Weights of a small transformer language model.
Size: 8 layers, width 512, 8 heads of 64, MLP 2048 SiLU, vocabulary 32000, 107M parameters.
Training: 461M tokens, 14066 steps.
Each number is 128 + 24 x the weight over its row's rms, rounded and kept within 0 to 255. Layers, rows and columns count from 0. Numbers have three digits each. The size before them is the row's rms in percent of the matrix's.

# q: layer 5 attention query, 512x512, rms 0.163, rows 0-46, columns 320-383
# k: layer 5 attention key, 512x512, rms 0.165, rows 0-45, columns 320-383
q0 095:164106140086094100131121123157172152109195118122111124111115177103149152127106136111126143158173137115118121119134162109148119133108116152136106137092102095114124135093112129109077133106133140
k0 106:162128145112123134139094099182130135127143122100104092123139168129121119100142147129123124137095161155144157108120123166142085125109145145140127104133135151137103127105126107131107161153093133
q1 083:113095117131127172134117144157119112125096097111162136121154121145112103154133118125128111122152137138104138139094092137129102112109123085106139098194131103137134138179144126128121125108136115
k1 096:205118112043070089144126122140138151091176125113119107073123157099142129142144114108111173130132116156139088131118155141147128114131149147134100091127104161170105099086151133111118134128137101
q2 085:146129116106156090155087110152166151112147118138148160162109136134137173121157122145121143145125125098118119107119152133139133126149097135114127151093122129126121137112114121148149127135160114
k2 095:099097102109134135115118128139088108139136114107103167133141090150152114063105147113142145148143154143105164160154156190141090139051147108116117156107163162130153115094135167162149124169128115
q3 076:107110100134121128116154152122155133083166131140133128135130140143111143088138112129151089152122125099136120105134178130098066112105131139132103093168144141099117153137153087114122153138125107
k3 081:141119123096107094104086093135095093133090129107131095096123137078123137100141100142115100136094112121133111106152100080127160139122158140127109144142091118132156109129141114155131131154132107
q4 088:114138124109112119109100133124120134142108127115130129132139087145121098103150159119118133132141142126106108168118114103125104145146127139152075163160081145124128116137155139146116074122137145
k4 089:141193149172085128141139123125135116131115145150159153106145118114107103146117083159135093190105117172104107119162161139115152154145143097138161139116150149148111131151129163117103113096183184
q5 096:102159114128155126120126114111108148147145114141128123101148154124116125095164121134138136172106140090158090096144130098121109112140153138123172102053164114095115128102122086105076147091137131
k5 086:186116070103115150117152122102119142091140115111114127146111092146137132114100145150105157132175168143115119135132122142102146113137125105116087083142132159128118129116144115151133124157129113
q6 099:121127087110130173113082132106148128128138105118130125080119125160141159153163123135157120176104134170120108108131110110104112141113153145176147124161163120108118098132137117167121110141160120
k6 097:124105112087140122109155087084140104159107184133136124144136092115126138081129126131106135161129118117114124160121146077119113141133151121137137126076079119149142122138158136162148131120103184
q7 095:147138146125112137101140144074126148151137140138123116125084129149124115130118130115147150154118118113129136117118107137157115121167151084150116126130126112120118140102119141138105137124080145
k7 095:125115108145126192097145086162117153127144121145101137086166091139151172175078100137136129147126114094142121136149137120097119109130112104170130130147155111106145126154122109173111123114143148
q8 091:163142150143106156147127116097093122127137143162138108107156151127104091131128127078122144152144116170162129176150130148144175128119092159142108127134094128160086144142133123175104141148149146
k8 094:176113123130108135126140104142142085088134090074132114115160123082118125092111140138123104143123149123152111099130108120161086136144157128136124133125116134113143170131112093131118084153125117
q9 090:100138153109131114110156144136133188132121106121124153117141081132138092135133149136156141110155167134143132175129164119132142092148060152123068083109128124108080144116166069137091130122129127
k9 086:148144105199155122078119145111190136140157122123110117152101088119139138123133111104155163129133136144131153076134090076160095185139130101122126134149112138149111156106168150119105125116116112
q10 097:148119111100139111127119135123110165148116114115119156099155082135105124114162149126160167135141131130120138119079130099140141130124154122166121167093126112117140126119105120151129104115103109
k10 100:102130149061120098147108127201105123156125128147132137134121136136117145117123141137149153100090114130149150121124122163126092146107117119068125155135173129142107111095134141109107161151128129
q11 092:143156115087120157140087132150120122136149153140177120144110101088102105122115130099093162121130184155131146116151110176092123094140122113108137137077166103129128103112171116131110178185150104
k11 094:123108085114091112111133130123139139134121154118126185119174117100132131152150141110128134118106111171096138122161140134104163084136159092120094133093157144160127144178127146146142146098110118
q12 098:107136144121136136139094134180149098083152126149113086132139121127134153120138118139119143143148121117089144169125149112090160132110107121165126126173157157086119135133117098119147136135131114
k12 095:153144123129135046121135104109171101137113129136131133143124136133115149140149119112094097132122122160114109157162125133165168059100114170112136104148144115205121174083125174150127099153145158
q13 104:151112169142124183113101133134130112142103116100141147124110124078138136112118136130138155109137130149142155174162159117137133137124132125137113131159151128101099126135152104127082145143182169
k13 096:110110121089166107153115121138131110133146083106127160067148114067156119096134096117156124113096121148124159138102142126117101104134118148137162118131110154125115151150120131103129135139102088
q14 098:137161157098111112134105094129156158107153058177152127084117121131146110101153138130138161099149137092129132127109121110100095120128100130117122144112110118131149112123116130110122142144114130
k14 095:074097108141139106078135129132109114128075136109144136145126104139125142090100095128094108096105155115119132130122138100138120124122085123109146124110124124139144104139132109156138137105151132
q15 096:115117101149165109143150105114124151111191089189111136128116119164121129119124131173144151152111120116123155114112146116152158111152160107136081126125134131139149104115126116099118142137167115
k15 090:143127136120160083158143156125164129139096122095144111120131109121120087121156098131134121136138117147108110112092091116168137091080126188123130086138139090131111096134117140142128067147126120
q16 101:104126144147094135138114175163140133139148135125145125100143198127137134144127150095118073165151146126132108057118132156146104140105073116125119077151104110147101133172135139152122097088115155
k16 098:160112109158143123151158166127180135145176131115129115127134097131131161167096127108081128087109108086135164126164131140138128124117173152135133128167114109155095092120157102115145078128134097
q17 101:083050137128151127107136142171152109169128092170133120126142140094132093135125118105146114156122105102084134092146137109160131097137066074176153178165112165110113153152147115179159144125145147
k17 104:130122134113065134074130136137102130156167084108137113176121145119121152123143112151118166125134128102133108120114103135124145101108121147107071105122123126130158108110109108101113095108098133
q18 101:066107122145097086130140130137130101158136121119135129139166111133135176096161156132129147106145162108115121137146129114130095155123149137140103127130141178186115112146138110115132154085164130
k18 102:149068175118131144127178146199129124089163158129126104103142156140145155148120153145116154103132081083146159074169152132073099124151117118183137162144126145124163133088100098135097163147137085
q19 092:137165136168160102093136095087092158109104164113149154152155139099140096117149103124117120106131147133144116108126131102087136115076108125133126119150114141127129161082131133107140138100132130
k19 095:112109133156143133158154141104133135150125070112118146143081125117107157121111141169124130132111168126141126101156132140145128141165141150137051109112097163114157093171113093142145148092132109
q20 101:126140139147150139161153125093112108149132154100135096134095101155127140115168114164143107143157099118117167132148082102096120106160133116117148114080138129132137150147130140133126105122141140
k20 097:163143152158134127099129147169096123102147135123146150116139130147116117112129114109127154133127157095106116116160168116102100106136129089117121102127119128095118151109134119096089146125186137
q21 098:119129127151109142121078164142124133120155141150132137112150136133126092103131177140086133130127144161144120138159128147099148131114106116128150086129090143143055128140135145121135130095128131
k21 097:163139110131083136157155141094139141127167100141093134105063136136107128139120129158143119149111105165114142088114143110190130083104166138110154120136187103115134124144121135122133120107107142
q22 101:126145149117152149130176083089154145125133132189115072138096116114132142110140161117113051092114088097126133124094173097126149114157152129135144143129099106148123163077101132152166153137153115
k22 099:134166157111109142159120085152099117036171133169132071133124127181143070138116119131136161136110112123132129095160115126149115138116122134136126097131114112129156100172120114108120133136120131
q23 098:123080145123120133131149149129164144154142098138134158136110086089107169144135114136129137117155134113136149139161136113164111120122126103140116137135134129157129145161154117113120132150116139
k23 098:117093149130099131169118125119097119118139147091127128163177155095141143084155130138139144134112140164126160114110091133130113151165122190132115156171154113127119132117113131144154125122123148
q24 102:127125134141143139130101121136152156112122127131117122170122158125143142136130126156109132095157124109093129113100134145131150173133136132134124099161140113100113145167089146122160159124175135
k24 095:125109114117152138105133102151154100156099130161102115108139158120147108155156140105081108101136121109156098130154124106085118118076151117143183154114116183112132151173150111131087106169102109
q25 106:140118164192107149095136099128146104080099126084108111110139131113125155103111150137077127145132117108108147117136078118113160144119176098127109142141172122133088148143132153120176107132137132
k25 103:094149182113119168154128135140125171126121152139174139162077117134122122117133129140172120111119140131094105128132185099132146126166149156148088140103090085141149135148162163120091121095120150
q26 099:110117181109115128149145132070154124083148136151105173131107097163113163153122121151114103121127137150144101160169158103150128120128162139093125108139117139098140138114111151103188143121101145
k26 100:101150137159138141137162140156136117142134115109140130132124140136129142173152138148123130132148126142159129093123143068133140113121147127166139135173127102138105172146163087154122103141096162
q27 108:111153102108134099078145142128105118133097073112117162125147174120141147130156140149172141120137139151125112149123120120144156155102107147141093132133087126170137140151101156124134111115130148
k27 100:133150123158112128157104106132086128165132103136070112146115139102159096151104081130139162123161123146100166109137118109110132159112118134108178114143090109113114107120165155102104129050151123
q28 106:161145117144090161126117165149173151163118142136118092102137166086152108132126152098090097131091104113144124135083149176124120159158119120097092165096162077107145134136146119193148128134124142
k28 097:100116157127095126126097150142145119134101133128133088139100080132158112146129167087153135116142107140122126132104151100135105102140105121101118168117163112148157152145123141122112162149095097
q29 103:164154134141106132113203068113147150127114115122163126153094090158154109132135125167134117141124153156130169088142128126122116124134139124166107109129116129115153144165064132153127131118180140
k29 099:098152163129141128125142151169124080101119145123109134106169149115132142151113112136156138115081130114159163102118143156122132165143138144135117130112129148124136129121162139151179133099064134
q30 104:153109166157145149135167074138131081161149137106119087132082112134135151107121127109124141160140150157113153109125145105111113116063111105146119082130098083145140109121166111121152151157097082
k30 104:118139175129142113157153151148112107144148110129090150125123106091098102111103189113154130135117110137127150100139141122098113109127164156139110116136154131103121139127134165125138120094133171
q31 104:146154098126107104125084149114132110120074083110149091144119154125132111134143131095131131088137118139119100128127110152150145081123108141144173117119118062133093154124132126142093115128154132
k31 106:146150141167106064136131145129137151118107130156105107085087133120148131127134142089098112111129090130126154149073131102143163109114149116159155119135156099114136134063130147136159131127122127
q32 105:098133127117121120134150104152152138118148124097127117141147103093133125112133137105162125134146129122135125140113129121164143132123113150164126116128133109128141114099128095114125128131119115
k32 101:125145137126157185126142139173089127123164115103117116124102120085166127110138151111099153134114083131109110080112093133115150137113133108108170115167136085151145103092095137121153152156138181
q33 108:113072084100056124130115105155102141168120131158159140148129148108120129122139133081123109117108114139164094144151137134126123132121126143087064112131143130183108109089129161118137164165135119
k33 104:129100096211112123121128112116115141118124110117109104130100123134094088177117104113131126141169089133089135117126132128139104152176105125098152109107175118147129138106090141092110139139107150
q34 103:135145079140162140158131140157130153202147130114112079147121117136111120079175124138088160109163151117112145125133091074149129118103132144121169152092104107127131130124156117134113140144141116
k34 098:119113083195142083131186098150146126146132117094174158147101143156109120125140153146123124080148143116140128124115128100124066157109105145085098155144154133133140103130168140106137110124143130
q35 103:141124083125099121132136143113126125152157112108113083141090147093120147153095128160163115109153098114150095117115155123108119094148144171149132155138172126124114122163128119139075093108098168
k35 098:129157127162123096146125107184115134103141150131134206140102158100150151120119092080114138123082160147078174116150104069135099164125170065130102149120130151131124143088147129109118149113110132
q36 099:140119127070133122163101134143129109127158122158133116132152117133133083165122138128101156127089105137142120134100154152111141152141154089159097151123159125148122093085135129145141100153128098
k36 098:109115144066158125129111116096125098143160144103146083132182143095145113131122112124130149128096137126159166139133109126088127168095178101086150132131096132159116088121139084105111151120113125
q37 103:160137088138123116103120127125129137140115124111099118142155140109099149077183122127126125164139126134152147138148124167150149139126106096131124107121199116116160137109104162143119115137153122
k37 099:060097109127186116124113126150106147135098108152095141170144136135108098089134162123114161136128195140112120137139144106142133142117115141115150123161158165111115116127136147145120110055144139
q38 103:131125137188089167096129131171200113103135132115163131077141114166134128141126158122161124140144142134156103162126113110131119150110081140195131149141151189117102154117093125142111160156118100
k38 102:126132154158096081162147153139100141115117145153114153155140140136154137128164113066145125114153093126131102111139139137150116108108100109111116177150141118085088121116157092150143137123126139
q39 103:176142106132153121116138117087136146116151141091129107121140113105105114142184118141090125105137135121101115140107116107153152141169163089150140120158122127139115124150176155111095104106155116
k39 100:150118101128160099153084136112131156146120155104130147127143155106135105118126150114091162114132090134146131078142112136148099124137121151161136143138096135144105146115112125133179145138158142
q40 106:127155125162109084109119103161079122112131144107122129106123132153144135117142153100107132158104118111151139130122111134113126102135125119132160096151145128118132138109176118138084115167132143
k40 099:134145080147145088099104120125149160141122120096090153082116128133139155102191136139124146131171140118131120150144118151185119073142067099067172126097112082179108103126146121194115142095125126
q41 106:152097113088137141106183123132138147111161111125103140098128155126148093112096103151142123171107131128123152099141154107118134102188118138131149152146135118118108162129123132133113159114131140
k41 098:155127109162099143121130082139134118098110114103105114133111109115148130069115159080129130118148156134107122161165127118100153168106130099137147085138120104139128132148112117090095061143138107
q42 104:131147112120151127113138153135152120147131117159100144137140165115136111118110150093116116142148132085115156094107107135124156095109080116109130178139126153090158130098168140172120118095106125
k42 099:117098131151143100127135068139168147109090121116130143128105121149120124163135099160099161116125133136129136149169145133151121127155131116140138100108117123164096109169103111120132135115168110
q43 103:126150140104154159103165143199185143114102162120113110101123093100129133137172089140157101121157120149142153123076157082114172123147112085107080114116126118131093102086131150105158134100124143
k43 102:165115126122149139163176085155137089156096152147147066104102118172098142096154127141166119131132120113100162104145119136110136153118133130103112120164136104135144119112118142114133152128141175
q44 106:122143162155168102143127101111143140110150108139151144132181122123158138133134129142133108156080110106139103177122131113105148137103184102098168119117163136121187154119128158109130158173179108
k44 096:086154143122109163129153129151138079121169155117088102100068131080160086181090121180182162138156156148128124104156126131117144106106145098108125111097119158123098127147142129125131112122125091
q45 104:131108122141124114169104117113122127130134141118137128116135087169120148125138164139113118139103080123111160152111091104132107108083103137120146118151118145106116148114146129145148105148180109
k45 104:111174179141114158099145105107102115132123114107140151103098128108130147112143126137131148147148100131128133098114116126135137155137107075167107100089161115111132151131114140089157090100114107
q46 105:101138172115163122137192153131125148121145110118118139131109110105147136134127126142145172117100112131119090107143150096100101120124125108113122160107153135136095149152148141131143124106181144